{"bias": "none", "tie_word_embeddings": true, "lr_head": 0.0108, "doc_mask": true, "dataset": "wikipedia_en"}
Each number is 128 + 24 x the weight over its row's rms, rounded and kept within 0 to 255. Layers, rows and columns count from 0. Numbers have three digits each. The size before them is the row's rms in percent of the matrix's.

# o: layer 5 attention output (transposed), 96x96, rms 0.123, rows 31,63,94-95, columns 0-95
# v: layer 5 attention value, 32x96, rms 0.124, rows 31, columns 0-95
# gate: layer 5 MLP gate, 256x96, rms 0.17, rows 0-44, columns 0-95
# up: layer 5 MLP up, 256x96, rms 0.168, rows 0-43, columns 0-95
# down: layer 5 MLP down (transposed), 256x96, rms 0.0927, rows 0-43, columns 0-95
o94 099:162094134146082087119115167065074132114135116108135123164089114170153111095138113078087132137123138121112128140138121120100109136162088106100133130116110125144102140118123150089168101165115113147112123181143107097125115125138185135130117126136128167153142115129118098109104122127136134149
v31 096:088118069126159153177168132132114103154163197092115124136128193128156139118173106110118102106116133117099135123114153110156160142138093152131115149161117136106126116128117117097143174137132102110123146150127141113119164114089125129132127135112144148149114121117146177166103133166128139115
o31 116:154085146102158122133147127126102122101134168124127143143135107140149147140150072117172124143090150093102123084160145121130144136148128118138158128154106145153148137137138104144121108116184156157122112120094143155111136135196172160100190125134127161142124142143099154104154116150130091117
o63 089:147153130155110108106119124128081134110122081149121136115129140147172103123144079146118115135151100153096152107066099138107093118136133141104162130113136141087124105136137149173143141165110138117113134179171125111163139123154099124147128167137123158140161119118127080091111180111109112143
o95 102:126118151109113135146135148114184135165133088140138139121092145118102135151078181116137146094117135122172094146114124144114113136128134131163083131119127122139084112133138118105101156148125114136144107117140110152080095123116169120127075143140120060080154120106099151128108113143121110082
gate0 099:136105126107135140120106081144129143175160145133123060081110113139061138124123159157128152104133111162173129157140121104125135108108133141141140121137136104145189133125141115103163142143128085133089117088163146082145125162095103122103124111110137121139119088133120120103122146109095104131
up0 095:120137098139145113118145118140135117141119144127110122161112125146124142118132144116112117151101130117131061078160141141125083144128108150170126151110136141135165103107118169113092119111173153129139074138111133149132149095090093115106136107173136171144119093113063148126120110071154152137
down0 096:136135125134145121148138142143119140151156126175108119165145137129153117105122110090128091154148106137110123143115170133145095136113111129133133117172102143093096163117144160098108132158155203083119087136136150168175123118128151144153126129103108148094138171165098148152135104108129160164
gate1 114:149145114109087126146124092165114135151135116106132187135148129163109123116151102156142183115120077138163147114190112151111104159123083151168152174107113071178114142129118116126110137124145139116112126117144124111131149144098150101148111108130162128099138149119140090124129141111114098118
up1 111:133207129129144101093117120129168122111105141107132069134123110124102121111120130117091127142124083142134130195115091113102121116133081117123124115167146094095117117106136130099149107090095115128110107127152089139121138170096147151148145079121119138118136122155102133159132152165109152123
down1 113:112117099099129138101116105124158131119145095125100175118113145135158104104123119125096158109110123103124159143156136164077113168117076138178164142126141146142084163156100114116104134168150110138143104144151141127154170144104155123123174119134112149101114132120137124097080144112116078150
gate2 096:170103156109108166100168129112132106140111131122175131126130154122115112124155096087111097144140093137115098094144102175134101145125142178152149129131120137115142105097120116090150134114133151151117171176144097131126114163175105141144124124118072114084136103160128121119146086108099126113
up2 101:091125121106162130163146119142155095136126176091120142129166156144148112108083135113183129166107113067170139108083149119137130107106093126123162130125125112106159134125153169116112115114114138133130154111147137148130115165132128094119168139131118143167097129107150143102103147078095155108
down2 101:093154100107145140132084167166148103151134133146130136106116117142117093119135120127102103120126171135111095155152104145135116120134166110129124131163151141156104072116100116152152147140148161101132146105212152111140144176139156157123128131145154128135130141122118136125113135183172101093
gate3 095:128129073139151108123118140097148138141115102126100057134105148139091101101113106123149115118143167098159144115147133125133113121066140153104172122114099115169123108098121153122115124137166128080135181131121116156104136182124111157120163117145108086132147163143109106111125129124154126112
up3 100:131139139116140111149095127145136151100126127122131114146146083147149134095110142133108078140167144127078167148134159141131138144092144139161058111150129115119108142124119154150167113154145141133083119175164143097115141159150101144144099144142146187072136124101148128149148124155142102123
down3 109:123106198089100134147145125179090129116104143124145151168160105113157093125157135120114197101148109151134160108121149160123100155131148104140142132143113110136161121135144116109134128143132106109105100158169138122108110145139155137081135149074155158147127123115105115090114120101134104111
gate4 098:157100120118173099129122125144138123142103106139157116130139151136099152148131067102164151151134103093153125118127112135114144113083125128148136049097171111135105115129108159092126096161117110107096126153111195119123128116125114115132125134153132080127104132156097182120144113145124111130
up4 101:107129150166110176139155168099105165125153116153110175091102138116106133137176178124087120104130126124123077127125145091127178098114136075157112091129136123151123101115103139169123132134126133125114128105127113113067129147144136107123119141119131100173127136112152123151111122164119166117
down4 097:124131129075136145159150115156126091141136133152147114122098183138097156119133104161155097155154147113151113125079137145120113118115081121136177067125124149158123114149150142119098090146110129094119172134107162136148106146108155087130128118133128105144149159156099125092148084144148125128
gate5 100:111148113104114132134142087139153110099117102154132090124142083137136116128143104138086153078130082143145148171097130070140122107121170092146146123127118096126130100135157127159105096096156125125103157130122119123141126146122117129134139100117147126114161107090115120116149093131040135099
up5 096:147124108074126137135099140128129118082130133120161127110129094131112095138092120156120169126167145150100103122180125154123159130095104114108143139115162156137135130170133147128125124112158143095120104103099167090132132122135096147176153108153168106156149130113101128164105134084082120171
down5 095:112160123125117132113128136111142158094096118114103166170150096084148131132105137090184112141144153140088117164147119135090131086104104151103170116169127118109126162164137115139117128152152114118149128154120152117112102125112083161145134107156135125142097108139122172114148110104110161188
gate6 094:127132153130170179133096112166160125105121129165143087116120132154141158173136135134168115135136124126121130133184126082152162105136120120127142093133066155145149124104175171097095138146128139131096088111111167105126102107089124152153143097140130121132105133140136168139119130121151095135
up6 104:088060107107103100169167091124096079135144133098140165176120110132138087112106084114109117141117143083151108136145164188092105127160163168141142151121140098145116152139123156138139151119121150116165139126127118139157124134134115137091130121114097134133171141135130118128116126142111132130
down6 099:118112141142109110117122113126143097143133153113150119108181123127135156079125150154148132150130153114159101124113130152168110171143157125099121161079154123138051127103122131120119085096107166126138142106094136107126104148105162097083166106110108143110117118111120119148181089141141132124
gate7 096:128136123109148127136148133086083084135144149173136158134137111175135137129145052174135130133114100127106135135157120148136137137095148138119196139149122125114122141068126158133119083106163147168112139144138075120113152161141109121163124109128106122107139102140094126158112103115125117127
up7 094:135150122135119147127092155114101096109121124127140125182115163118121102115068088101137159120159106136155144100145095151138129149132144137132152125136126122118110110137081116127145110114123124121145130078094093139132168138095108130120113113087120150110129110167139137169152098074113071185
down7 096:122084157121128111123127086128114090090176081119148126157078130114134146169128132136150133108105109091155107162121136126128110114132119118147140128128137109161136143161168117159140106121113101140105113141135149091158178145084123120094111120170188113110114159150146106132161149089124122098
gate8 094:144127110111137128115100121110071077075154089122118130138171150180150116121126133112114148159136087115119149127109115161144070154120160130123136135145113115079107119171124148129127119121128151135157124123169169153138144158164106148145121133124112141131180120154116093145104128165146086128
up8 093:147109084109087116116122061148105111064128163111131134133120142130119117128170150137138171149168105100150083138131103147163107130135141132155113144139114121121145123109116132096130100113103197106128140159122136116112124164144104190142138126118147107154174101148125137118142121110134158104
down8 089:127080145116148128132132153118154132142136076113161149080098086087123134160127123107147143113119117120111194128161144094136150124128134145123147116126129104114157131119120106119170155151126095106087120127108110100115152129077095085129129116138122139080073162110151124119110143076149119133
gate9 100:143127133120101104136109135118098129139135134127113161186116123121108137112120099143145106133167134116141131139121180153112183145094117169136133144092114093132141100119110072157116107104159160125166131151122134143114080140138133173141150145118173137095107167097154176118164096137124112100
up9 102:176105160091110113188143118116033122087100081137126137118102101120146122115143086133174109155101139130115126143138096138080110161105148135094133138096123126094110149133127132150110126138149153136130111125121092120139103104136120169111100127118122139119162109133125131121117145137085131144
down9 108:099121100155095107072147124151170121097129148115076131139151164120144130124097142108084127129128116137148130089121106157143115118111129124121159152129173149166103146131128196116109111168128098139118098144173111121120129097128152080126171169137126129130166098136123101144116150119162144137
gate10 105:166091121143131134144100191112127090103179130131085138108105169116148128121129145112095122123094127135165165158160126101196157125117123124082134132118122116102135099142129108144127100142107127104111115155160103132148134169139116166107100136139133127126109074120120130106144167125108104164
up10 100:129114110174128130136156161141073057141157122120110121111100115145113131146111067128146132104129138140130141194134107100107153123128138094076105117089129146138129094130121124137116101134114134122117124096165117163158120132151094140089115129121119138120108083115061136127129162116138138104
down10 098:150163130149134123105126142146144092133104103077173113106110139167119135104172101070155101129145132131092115140095092133109124100159127131161103115139127097139181174095123138119116146134122140111152143102114138115126179132114090136138108109153156153137138163165137103129068131109142139126
gate11 098:205134159137145139126136164145122120117104132148142149138153145109159171171174125117108108123132134096122137137110177134119151145155152137135129135133108134129095131112167139119114131169147153119120179112144107136122162138122118093098066143153126115120178120162114157137111148172137166163
up11 108:161126104086139116155083130142123109122135112133133138166134158142102109137090137157146146118127131097130095164112142190143118133090138099156111133108148129112141146156077086091127098111081123120118118128132078108124097124140123168145114105120112102165096113110129118101083178113134129166
down11 103:115145142132095112160105118091121117154147104131139072134114136125099115134117136093154137181187130149141152105166129119128133133169112120103166134139131120141149092106118149127148155137121127104145098142159151091170149140126166170121166122116176120133101096168110117143137150118088093088
gate12 100:153120080107110164103151121124141116174138120128157113132100151095079103095180130124142127106153138085116123164127102154112129131135140120161117132119123115140102155161113162160108109088111113138134138058114136155170122134157124111110125133120137099146186124162150122079128136148132134090
up12 095:125118144090098083108104101133123177152101150126117096131121130122144145122141098097124117090158119129164113162136141109105151112170134088139132122130141120160105099142142094112110112076093136131093191108140107127134175149084095160136136129153130122104106128109120119139186131105088131130
down12 101:104130096122121155169136127136109102152123102133112110124114146147132106147154121113155174136101057125152142150122102135109127130119152093150124130111124142138127170158137153213097121144129110111159113122170087126142137115140083112150119139148132116135118100166144133140120177155190135108
gate13 099:094113146139141139118159124131125130124131131089133129086175098156124148115119137136156183143136077105144154140087185117126113134048131139157105134132146133095116140155190143139142136123114138157145130164138120115135198160123121126132131137128137146136145086130154140120120161133118088113
up13 094:120123095166094159154135101124167168111110130164114140159173159088110155130113150125129153137102150123118144113110165117121108171135149151111141138096151136131124162113130136195123129128145112100161127122113104148080156154111137109128106115136160163056136120143109149125157158138119104107
down13 097:152133112089142135125162161071128143112125149080107128093104138136165145146165088080159138100139127132129104158126159112113152184129132117135134112107137122139145124097120178142143111109132108173133143157177123099133136141134100082115128118142123158129100145105146109181124152079129131127
gate14 096:156116161156080147125103137146099151149149111125148141096130116151131116154179119175103164088094103126193101122117142161172139099124134161142144110110133119145122118102144145091093157116134099143126147114137159133132127118135075125167172129158159124140132137106142125111092132155122088123
up14 094:137066141099130124117139095108117090140133110106139139123134137102143141129117146101125104118105167144101152107142113128114101144171134098133136124071156141116137088102145127126137137166119083108108124180150178148125150128149086116103182125089113113137126115167130144116105179168095130136
down14 095:115114180124154098137140126096106093131105159151154142134141120150169122128079121152110145111097168117116104153131171105083116164149139094127172112098137115187085139113132101094152105128110129061126147150127110144169096115123161153139116134125117097135115145117117142124143124147133122158
gate15 097:120140084111128125124129136127152128138156124154163129115101120146140181091138176137134100100090159103192099131115142123155140105142127132126158120128113157097141107108123128111133190110128133167141122140149173152130137143180133163104120096090133100133144145161134122074102171109148124123
up15 097:101118130053101109108137081174119153133122107110162105114080142138136146113114158151111133106138155121176163104146150137127118184131166139142143118118122127092095122100131169116130100161127122139120145096129093125131120116094115104125133155115150109130098096106134116140147153200127125125
down15 100:134122121126127134162137097132141126125103118123098137082120130168148107123109121129161119160097087105138124147137134101116120132150133144138151138157135145116088051107139100192087131102123170082123092111133119134128106146132143165142140100121089124126160146123112160088140132172183147144
gate16 090:110122101120119106159133124123154150080103128134154133117135106099102140146125110109137107132163158137135118121099159136114169151152119137130107109119121138112111102094156098121139160118144113145090041161127095106124152137138155102168167156110090125109155176110171160116148131170123124099
up16 105:115160092093189108140145116183149147115141133110135138155129146128101114133135160127072113121128146151134075151140149086147114118127129094123143126110177122148144127106129107124114101095120112130094151106159158112140125136144110085106126153184096123091135147152127104106172153150086128128
down16 098:118123144123097137150107081123100086140126099165148116129091112142115130132117144140137151120154096149105134076133099072172103143152159120180155140152127104111183139154105130152140109167133151138135117124115147132110098170071101123144091143132161110161160143145122134146129164122142139126
gate17 102:134119164164141137104146133147151171130124098227138108134108103126121112149157124105105080106118107149179132139128124098111126138110161135139136127172112115165118110146136129120136162099094126131148131134107110134118138150113139134133128095185140122096097139098092133112096161091114155104
up17 100:142104096145090131117083143129117162120094117159120097094090118135154143141116120143104114122118129182150113141127156181115116107076167137134111113178135125139115102116117130145127153098106132127127125127108105171117141140128133136146132117139180175084110108092092139124155154137155175083
down17 100:129121200130125121125114128120104188123164096152110128157125111148083105127167105066131099142136121100147161158144175103136102135129123123094076099165124113133137140148151096134167152137127100083120134115142113130122121119138150129162157129131132103126159136166113154140120128137170160126
gate18 105:132121100124162112128122138143149116152141113140123118121173105118114156111152140064099111124099081115141139115091179133080095095119219135114120144136109126122095143149163129123152129114145138102129126091109146167150133117125111109121138103137137151104126135153185168117150108137153111140
up18 102:112144105134146141128165128107136141139121126118159176126101129141121155114118139122122110115119137094114111137074137139084149117131138106115135138125108146148170106169137098127123185140095121074137128098160081157131160077166129076094097126151133142118113147106119175141143106132148128185
down18 108:175120139146135121123127158089104148131073162114130172131108137144103093145096121170130142137140157137116125105122137117122156150132101085129117145137133130092160110183096120120135123136114126148135118124119110088159076134131120112154118203147114122119109109081100098167118151095120091106
gate19 101:128146140148114123128104114128131131140134165150111113154086137084117142123136137125145176145115102143098083146132138078156134161155146125151133131156120144110113093119184130111105151078107131122152110128112122057111097106115123135139146086111128066170096096135099117120104095140148141148
up19 098:130113123165150136112094129065157137109122096139118124103120090085136131172140144091106078104118127122156124163150157154118114151142112086096120147149111125159104128146106129162117150142157140131106142140099141139140115129159126172142200128166101110133095121143114159103102113131087134123
down19 101:129137142148136166150123151163122121128115140147181115129105114134133132132095145180176163123149102131135154146109103110127117118090135188105154090127147120142153079145160119137113071110128119155110096106097154126139127092117132101158092143105142083154098126136134129142145178093109114130
gate20 100:109117154149100133108117215086144135122175152147148127120143120138139153152139127126186073114125152129121134143137153123080190153139098159128127104161112140113118114133162105118124090120131143103120121161132144116080108134141100127141113109137152142142108146142137099101155139145150081137
up20 089:141145117089142122109138138116134094132121167131122145136164132108083103130130168073137095129120132121112128117133150116195094117074141114123089119132122102121155134171069120151154133123121104130143142117108154155118144153163123154149178141129114138116145153193157152117119124107152148092
down20 100:166137122111134129125150104139110186105092161122132115097110147128153114150140136125127101128102090123185153114140146179173120147167112120158151108145128111140110148115123132157142110077131143127135147101157135100106120123099087126103120143113093172119102116099116179150135151121103070104
gate21 105:123112155130112104153124100107174125113123118171106122117135112112092108153149116135117122156152111122155096153116154098123178145139154124100166132164096123114133130111122109146122110091154115150129086129130118195115163103111118122141140138098134112029164110124147129121119126155124163142
up21 097:129100113090077153129134130085123116111143114150101096109137110101173118164141120114148108151116137144188138105135130093126124115130133154115123139162148107142137147114131171124129129164165153102128127168052116096148119112140103092118148145134126160158124099114135150089096110117174092132
down21 104:119130080131098119160113106089099128126159124125166156101135123121113162129147141131141141145136148144153105116151150090090135139105131128154070117151162146126134134125160172134141104118138095110107099172083134118149133069153147103092135125146071160158096116160134095112121114150151115143
gate22 105:128108126124111109134154118094097127104137156119132120157130095135160171143144136105175147150122111120140090168155137160105103162141100131114077131128141133119118116084114142134157141139138188152125106090074116094128150130088109107137130117125139154147135152173123132177112136178099162156
up22 102:130170161127121149133136099134112152127065187139131125128148174141101130102111129123059143148165150137174161130108143135104169096140102102132137173098105118124102142170125116144139128135152124096131118130146142141113134163149117126116107104178156125138105115151138095133121138119125094078
down22 099:133137151112085101151162129163142066145147126141106146123093077158112151114126123131138129111107113154122075166112117153111109144087128142124144110102171090091107110124141115136113118098099119169146133162119114114117096143099126107158133137120080120130120165119132180114152081114117160139
gate23 100:110076084143101125097144124123115117113125125111138156118121096112148143131129089098094125104133158112111141110170134146176128125156094124131065135099148086124126112134104136113116149124112136121091108128156123119124110144147113151082152131141110134089139101162053122160089143104114093160
up23 099:194133126157134142128120153136128102150097102104118123087143124185075103128145117057159166112134146100100142150123114130154114111078095132145129123118140127134146122147128121122072133143183119140078145109112098158131158157168117140154151119139115115124109131121147099121141120131101125132
down23 102:092105081098107117142130130104123171171138115113138158127121142139137114130122127121096126112146106101138123120110146156161125174191102133130055131117158150141121153127105090091121137110066096105130122150112108142144145117137086143145113126154139131152104127145082164131119092096106118152
gate24 103:147127150098126150126117120168122129121156122195119098133122096136118140137159114099123158143096132125099110136137123107133088135120094105114109132113150056165097161098104120135135070148139106136109119098103176144129163143137121126082140100102137130109145111122131187128167139158106149112
up24 100:170143138112155144127160124093115130141137157163100115143100119126104125149157142121121126146164162128086144084120091147110132214122104136177086151104115136137135143102119095111114147153140075101154113103119111121154087135143118132115156115106090153109096167129129148128129127140107160126
down24 104:114158116135136125104128113103125123107127136098127157112109182124146098119099105097153093093158136131126118144126135117118100112139159135136164123122190167154116090173136114107110183126125155140135081174115109133134083129152145130177099141144128161131133148132156093130142071141101127104
gate25 094:149098097137177121173136124101066099148158115147126084113102106108142147103135095145147153149114111132149132132137081108116156147179132143138124168170128153105145130138136158113162136140152116101155099134117102108071143107159109150158132090166165131115148115110132128129126130148096132140
up25 098:134092105115157148071105107142136119116138178179187158127137149108138116147161127125123133127146082094117144128140110091161116112121091120119101104139118142173124123126084164112117120123098140120118114156149120156144184130129143154148142119106092092179114111129128115165103114121162115138
down25 097:120138126173137122121131097143116129110109110172128072067122151137097160143144137143182110095113157135164129151178135175123115108122129137139093120104125151133192149132121112118114104152116139102121118090137158130093125086102121082119115136120133147085145095133144111117141105162144137106
gate26 119:160183133073128146150137152120117128112101093123100130112133083117104185125163151092161125135104109116130109088136174128129104152133120152129096088130117135124106136137143118140101135127163085151134104132099126111139131109129166158073182106128138108168149136105165140127152118097106135139
up26 104:119100118180133109094138094126127075103127151137167123108108130113089123115127101139158091127122150099149128123105110079098113126125147140147116108155120139080127118097156145103140099198129114118137144161141147148152151154137132157109145173086100125136133134125128169129107194136153123133
down26 107:134147152171117122100115155162092140116134116137146079124129099120126136122114105139188128139089114119100151118128164121160106121125129138150130140136178169124121051092134108148123140148123121087118085103081133118168146133119151129127119102114108116167136132161116173130093115150087110126
gate27 089:099134156172122114115104100139131131123134115105110139098115116143130175122082105153151108179118118131110162081153148150101099130114166142121153105117119098152138145090139094106125132172138185096145124109146154144093117136164109124152133086147117154125135118108130116142190139176133147113
up27 094:133152152123107124125121081140125126117101143131120130148122125155126153092155138126139115054172114119140123140134060133127092118139131115093156119087148102122102103103146155128159114098114113143101104135081072089152160155081144137130164136143161140162101153153119131144129141142122157148
down27 099:095167120102118116146116120161106155110118108096142123154148121118125147098088085162169141151148116124111178131130171112151091155156153143098136116099153124161128157155143108112110186144146132128147101107103121163123143143169187077109120119113137118136123133106147127155119147108139102094
gate28 095:149105126073160147122127171148156109156094078106145100093140139125129149159141123113109099121119149117154156128164107134117165116116119106103141075142136149130122107171108166131092164125145127082094162071128101083105121150105131117127129086121125097161123137099123137148126139125129103137
up28 106:113136157135115095132118164145166140156121088110163070109148144134113106152123154147123107150144152104078167161132143133148171153142104108140113105115105119150129166179125123167132113138154090122113123112135148119094097099148122096143109140142108125107116104145151085147160144118126064109
down28 103:105138098132119164113108120117110156116151131133139171116112116103131152183078118143094159121129111144058137149071127108130101073153134139149131131136090156150150106110125166132108144143157120106140125094141112116116111101122089081121121117152116131166133124132152123152131156151069130119
gate29 108:094115128129162163121150092132107090066125100123158136140104139147158150122120109159125090096131095144145098125124159174130137163117092095137143146111104124137118080165115129120080109137170072120125125156130147120122134123160111161155160140152169123130115118128164139128125137104091158115
up29 099:147151127126102106171159134184182142115112155110110120147085101142115094083138130127141131128125130146106130146085152118135103068146131163139088107116139112132082140155123151138133101120153119069131144119066157094155130164093146096135143121136112112123128160150159138129123130123137114139
down29 101:147131133106185195149141115129180150094151112127140104128149089127133123144135169129109150118130096153159098124118096115127112138192152108149086134140132096097091093086142112154148106129144093127078122111121080099133125162153129134148143156106126110143124118147135142110117141105120118114
gate30 094:120163120123143096108153133164128129141140156148124118119126118082149104131135161120087105120155165159106112144143126196121183142131153077128136148116135182106157131089117116127145088116121117141134130125212134114158157156139118119124127112142150165104110142125135106122142135164163150125
up30 101:117173123132126157107147111120149108088108093116120112125133135150120170123144099141146138104120141090108145098090118111114128116078134128127086130116109086114121143165096156129130123136173127117152069118118151124180114124101110197107118115155121118190146138131131156084130151124161121112
down30 098:127120121142169127143130073124098158115122124130143107097130173124148156133140089073122126141172122150113108162138159151140139162155085131159135116148105160145129076149129124100102173160098150116178126125149132154185149090147151103103135096122130117129127083123116143133109130131132106147
gate31 096:150115098107107175103147164160157141138151104115189130137119151142140135127123127124108119112135101123129136145149134095123149105093127094157137130151127127156121124086136101119128156146109191104085126136097102143155158162161103090111158111149141111136080090131139138102146124079086137097
up31 107:122145119181152139114103102115101126092121168150115117133125172163144130139144148104121139160146103098160115114116138169138072158144134157162159125107112122114146115116160111108084133126124111149150161137142153134104115135111164136176107113146130119131092142127152088150107120127116188065
down31 107:196157137132153124153130097161138120109110147136152106115132130124071112158102138122111083058128124133145137096112163123187142116116143091139142102153123163110126115103176153123133140114136138145097130162157166134124141132130132157160128096122137120127093120106139130140122091093080112146
gate32 099:128109100153080102151096136124156129123119116137112073137091122142149096099151097131134131101095160163171129146164119098134158147089120133121137106140147116144123168105113153153136108158145154167112082108128115165170135131148094097090101098132103119117117134132102149146120144099166147164
up32 109:129144123146147124128115094126152108135143121111076115161116122081116120129110145088187148119147090123116109125149118117109125134151153082160148201136146175140146091145111144089103085162097121144121099130132097134136144132155156118108125101142112103129148148184123110138093127128124160155
down32 105:097134155045145139157129128129125135105129126118071129158147154127069144140120144134085135106113089133139121095082127103118163138148136084119158134144135153100168099146127149087125179146132138130139148115139136114110140102129162127151124162099098160111138136137101133141109117097106090132
gate33 090:191129163110104130129095127139153099146145099128140137137138160139109148120145154107142120134106069118160115080102145109183134099151092148120119129118163119097130098142145145080160116112102136158119101153111096102119096114141147121093102101124117100145104184142117127156126153095098134125
up33 092:156120125089102139135193118161096102163090084150126119130126108143131161114116133152132133130117069140159094111132105156149119121162123145154079108123120150120094115130073148114164111099121100130153127149131145100137117082141110154146107112159123094098131103091158139112148122107113161135
down33 092:130120127135138154123128153146137108094168107111145150170153112183117104107157146103137096096128120105135108102136170111136167134096140137139138100134138121101161136143146162122122172117136176121110135165083124086103069107136090163104126149165111153139128149173137103122159124099121106119
gate34 096:124143132148121141142151072126128122151185142147150104095105146091125089131134169107155139138113113113131124112154134097157087114110110113176122091125141125130132123124140095145109100169162096115151165122128120097138112130113130112159135123122171075084114099137179119130079105143152153100
up34 095:106120130141099105101134127139108096113128146104111125206141145116081124119148105135085160136155160192144124124085111126118159184101141171163154083138123168095147150126141136112123152120128135152097114154105100141124161106152124125132101124127120127154142148104136124115127092095114128159
down34 098:104123134122116157090132122127107113136089148157117171165148161102131107113141129129146124114182141198145089124183124144128153149154139144121142111130114101147076109143125157148134103113102123094117086154141154156114124086097139138104135098125117128128137153083119138121094121176131100163
gate35 107:118145155128124147074115099152126094134137150106151118130195109169154149150113126148073098149138126122097129174153111150165135135129113121117133117150103147134137129095137079145132146140148123147123122165178139145170127182130089094092116129106129149104109143126110145080109134146153129112
up35 104:107115116131154095144140109114127071101130126105125108175120093140118164137175133122160126123136098135092118139146123111142127131189104165104137149161099134144134172092097123137129090151131135139146185107140172134166160108118089073100139124138121145095128091154101131137128137141140128145
down35 098:132132116127110128175148145145163140140150093147167153086137117150139148134131177159164148140126111137124125151149098119138113149127115148106112055123127139141078124126148125162134141113155176103102130138069111087134114100127090148096111094107118114165120185137119128121128115086136132134
gate36 105:120141118125070093086105109130153099145133189104140093096153134095108104129130175112115119103108143159130147115118102126110154121124132130120134108131107180160129123114124118090075116090162129116145124128132131114129137108102142098144133089086097131155155179103156151137162140121173111140
up36 098:099163158105101134105154115127171138119123112165123146138133186182117075095079136164106127087115175127177139126131152109163118122099113106102130135146147092159133149112151106104107137140107095126097143157085091133133122117112124106121147148144157114127112113135120145115096105113121109153
down36 104:101095153122071153111095110118149114188142119139119180125104141113097094132144106160113071139140152116156134162167106095093114115148131144139115135082111173142138103120123086120120161084128132133114153132156133133125130108104111152145102128092128110110129153159162162128143125165132121144
gate37 105:105144128150144143128112117157174122093147118076093119126108090189105131138131067100117167122143133168140158128145140092121134134140129112101145144132114110109143102116138127126144143094148135124113186169157153139157143106105195118128172114121108118134153149124137116126154149091092112137
up37 110:133145105106100109149124143125148105144130152117130159117127129118115154129125128142112160128115133151135087127155114136144111087130145139153101153120153127113188110101075080077131104088140104140172096100120138135116077132114122117111150179098138152113128108074144083128171122163141113095
down37 109:174147113124128154115140165100117106102138099091128119150121116137142133172113124179148172109109141126152147120162128121132156096179136179168106147145100092124170118112135142088111172097096117129104125102116138132162120096109094153121135095138114127160135135113157129146168101124115091147
gate38 098:134121107170057108152112132162101114110147118138105109120124101163117105108096106125142101145094139140102135081121111147145128087119116126165109144103150155139088102085103149114144106096172116136149144131153130162124142141112113135102133097120135106067156087109117092142148158118136155104
up38 099:077112161110147122141123145146161146095129092158132134135124139137181135136084106132107134115111132128086160146114135123091157145114102096140151128133135108174114117134118157061151091115082113112082124125172122112141106112153131159158119111101133125114099119126164137173138146137166118090
down38 101:095084127140145160106122153156101158131174110094149139146180122152118134091123162128118091107142139163146138115106133128113150089149147087165145116066115133106126115111138161116094130148090131119116155100134121125115079144140124123129140123159137150132120118110148155109122173100156068105
gate39 098:150077134136151155113125105132135158135128127125127131134135118128151136162125175086118151118098178100102189174111136120153112110097137109172081122112119136145142137100119087112086089122148135115120093133151178133159146096136058105134131140138144127140147120162111126119146146146140158134
up39 092:149156183091136131147141130135134136141139108136114172133133120140129079130153082137097165140119105108122080105129125116135108154083123140121086122132134098133117129114182159115100138143122119149118106113103145144125118148098144109088158133047134107101130168077111145094148144130113149110
down39 092:095159121138129129103135148096123143098114164125118116098110158151081116113115061135118117131135129121174103140159147114102085100094124136114188113117149135131123106141157127118066150115166112112169159150106145133113131122089101118132117130082096110134086113117116102109126112099099152126
gate40 101:124079161135146110119131129145150118129112109138130120092141153139153103131138195075106135098184128104128153145110151134126135076143095071155118120117188101169122085145142099138141128136104146112120165094122135095089117132128126116142105128128124124114110148158134129122176114086126137119
up40 093:110147136133132108100141144155122120161057141137133144166155103158135127130169128133147108102135116149112129116162109149140114142136180175104140107117153199096111091098136106106137122123105099124164101123139131156111103123103126125156139146101121096124126156129161171161145126122164149176
down40 103:110125158157172131091086122102079128109101128179115146132124179123118141138119123146102151102165129111167138139122093123108121125127125155125165134138131142133091151169140139140121072089176157101168115139122134093152135146143087145112115163153124102143140144146135156101168125113104130162
gate41 092:135167109122119110077103126096099153110130126127167127147101116158144124132103142115112110149147151134088124123113109090120148135101177107131126140116141145175149117132096118125119147117161107157165105161169174135169161155122155153147145133099102113131139144134084116133150059135131178117
up41 093:129075117124114138140130091149137128120092140130148133190147106148160156121096080144143169123149145092083121167164122121129165104129121127135110119177114127115143110124060163105118139115106147115117090152154125180125148090142138096138098126118121129149104142125125107158136121137162111099
down41 100:111216096103130123111096153120144142131141120112151148140151070134118128123097148116102083116155138137124139096098137085119136136083183131109125144109126135135170141107155122123127140100161104114125166143170111111137139136180107148124134097156136134160125153134110128098135098124136159165
gate42 097:108112113141107147094106119083139176134131152122102161142137152099138115122151121107133166091098129110129160169144114132102125110166111154135141121119123133127094105124140159134179097134109167149144111122183103149098135096106158144153128113124147113106147136075125178136092083129109084146
up42 095:130127162109151169125165111122093135133101126173134138139104174090094110092115105132115162173130146122120131092140106146119146106136085203114141136129121148117137138102131137104141103128103146117115114105193109134118103112155128102162122133120156149142125146120133189129123084095104111137
down42 095:168145147155125086149136120173136140123130131123167135140194149150116149137153120148142104147146090120103096105153119131097107133080122105107150126152109114127140150109135124124150118148114121123096118125100085120086121115139049155105108063138085145137122102153133121155136120096150127119
gate43 099:158127150103076122094172117116130165104131132093153112127105126107116146119144123179130136133136103145139139136118127134118147163150134128117141099162143133201094118116156174187170105134140120192168116103125152104105141140139106132170165122164147134138116104123132147136101108142142136133
up43 095:142158169064079116113118118181164127173146126122151131122140116127135131091141144128106139153166146164127117120111094136105168137154134125118151117093131134184122094140144149127150134097111132173170143106113126114104124128124119111139149129114150126122113161095156167119128080068147141125
down43 080:140117085138108088100135119125137083121151105132127101110103117128138103111131097139131108100087138136124163140113138143124129151179083125125091110173134171094117156181061125155104116109122110116125107170088138137133101137141080154161133135117126130142141133157077123115121119144141095102
gate44 096:138139190113118147081091109112077139154110134118105142177121119124085114141124140134107138124130131120114125105140136114118195107141112169159120115169157088120128112155142115138132133142117152100172117129086126103121112142135158140065189112097163127143146133140169135127129127128124105142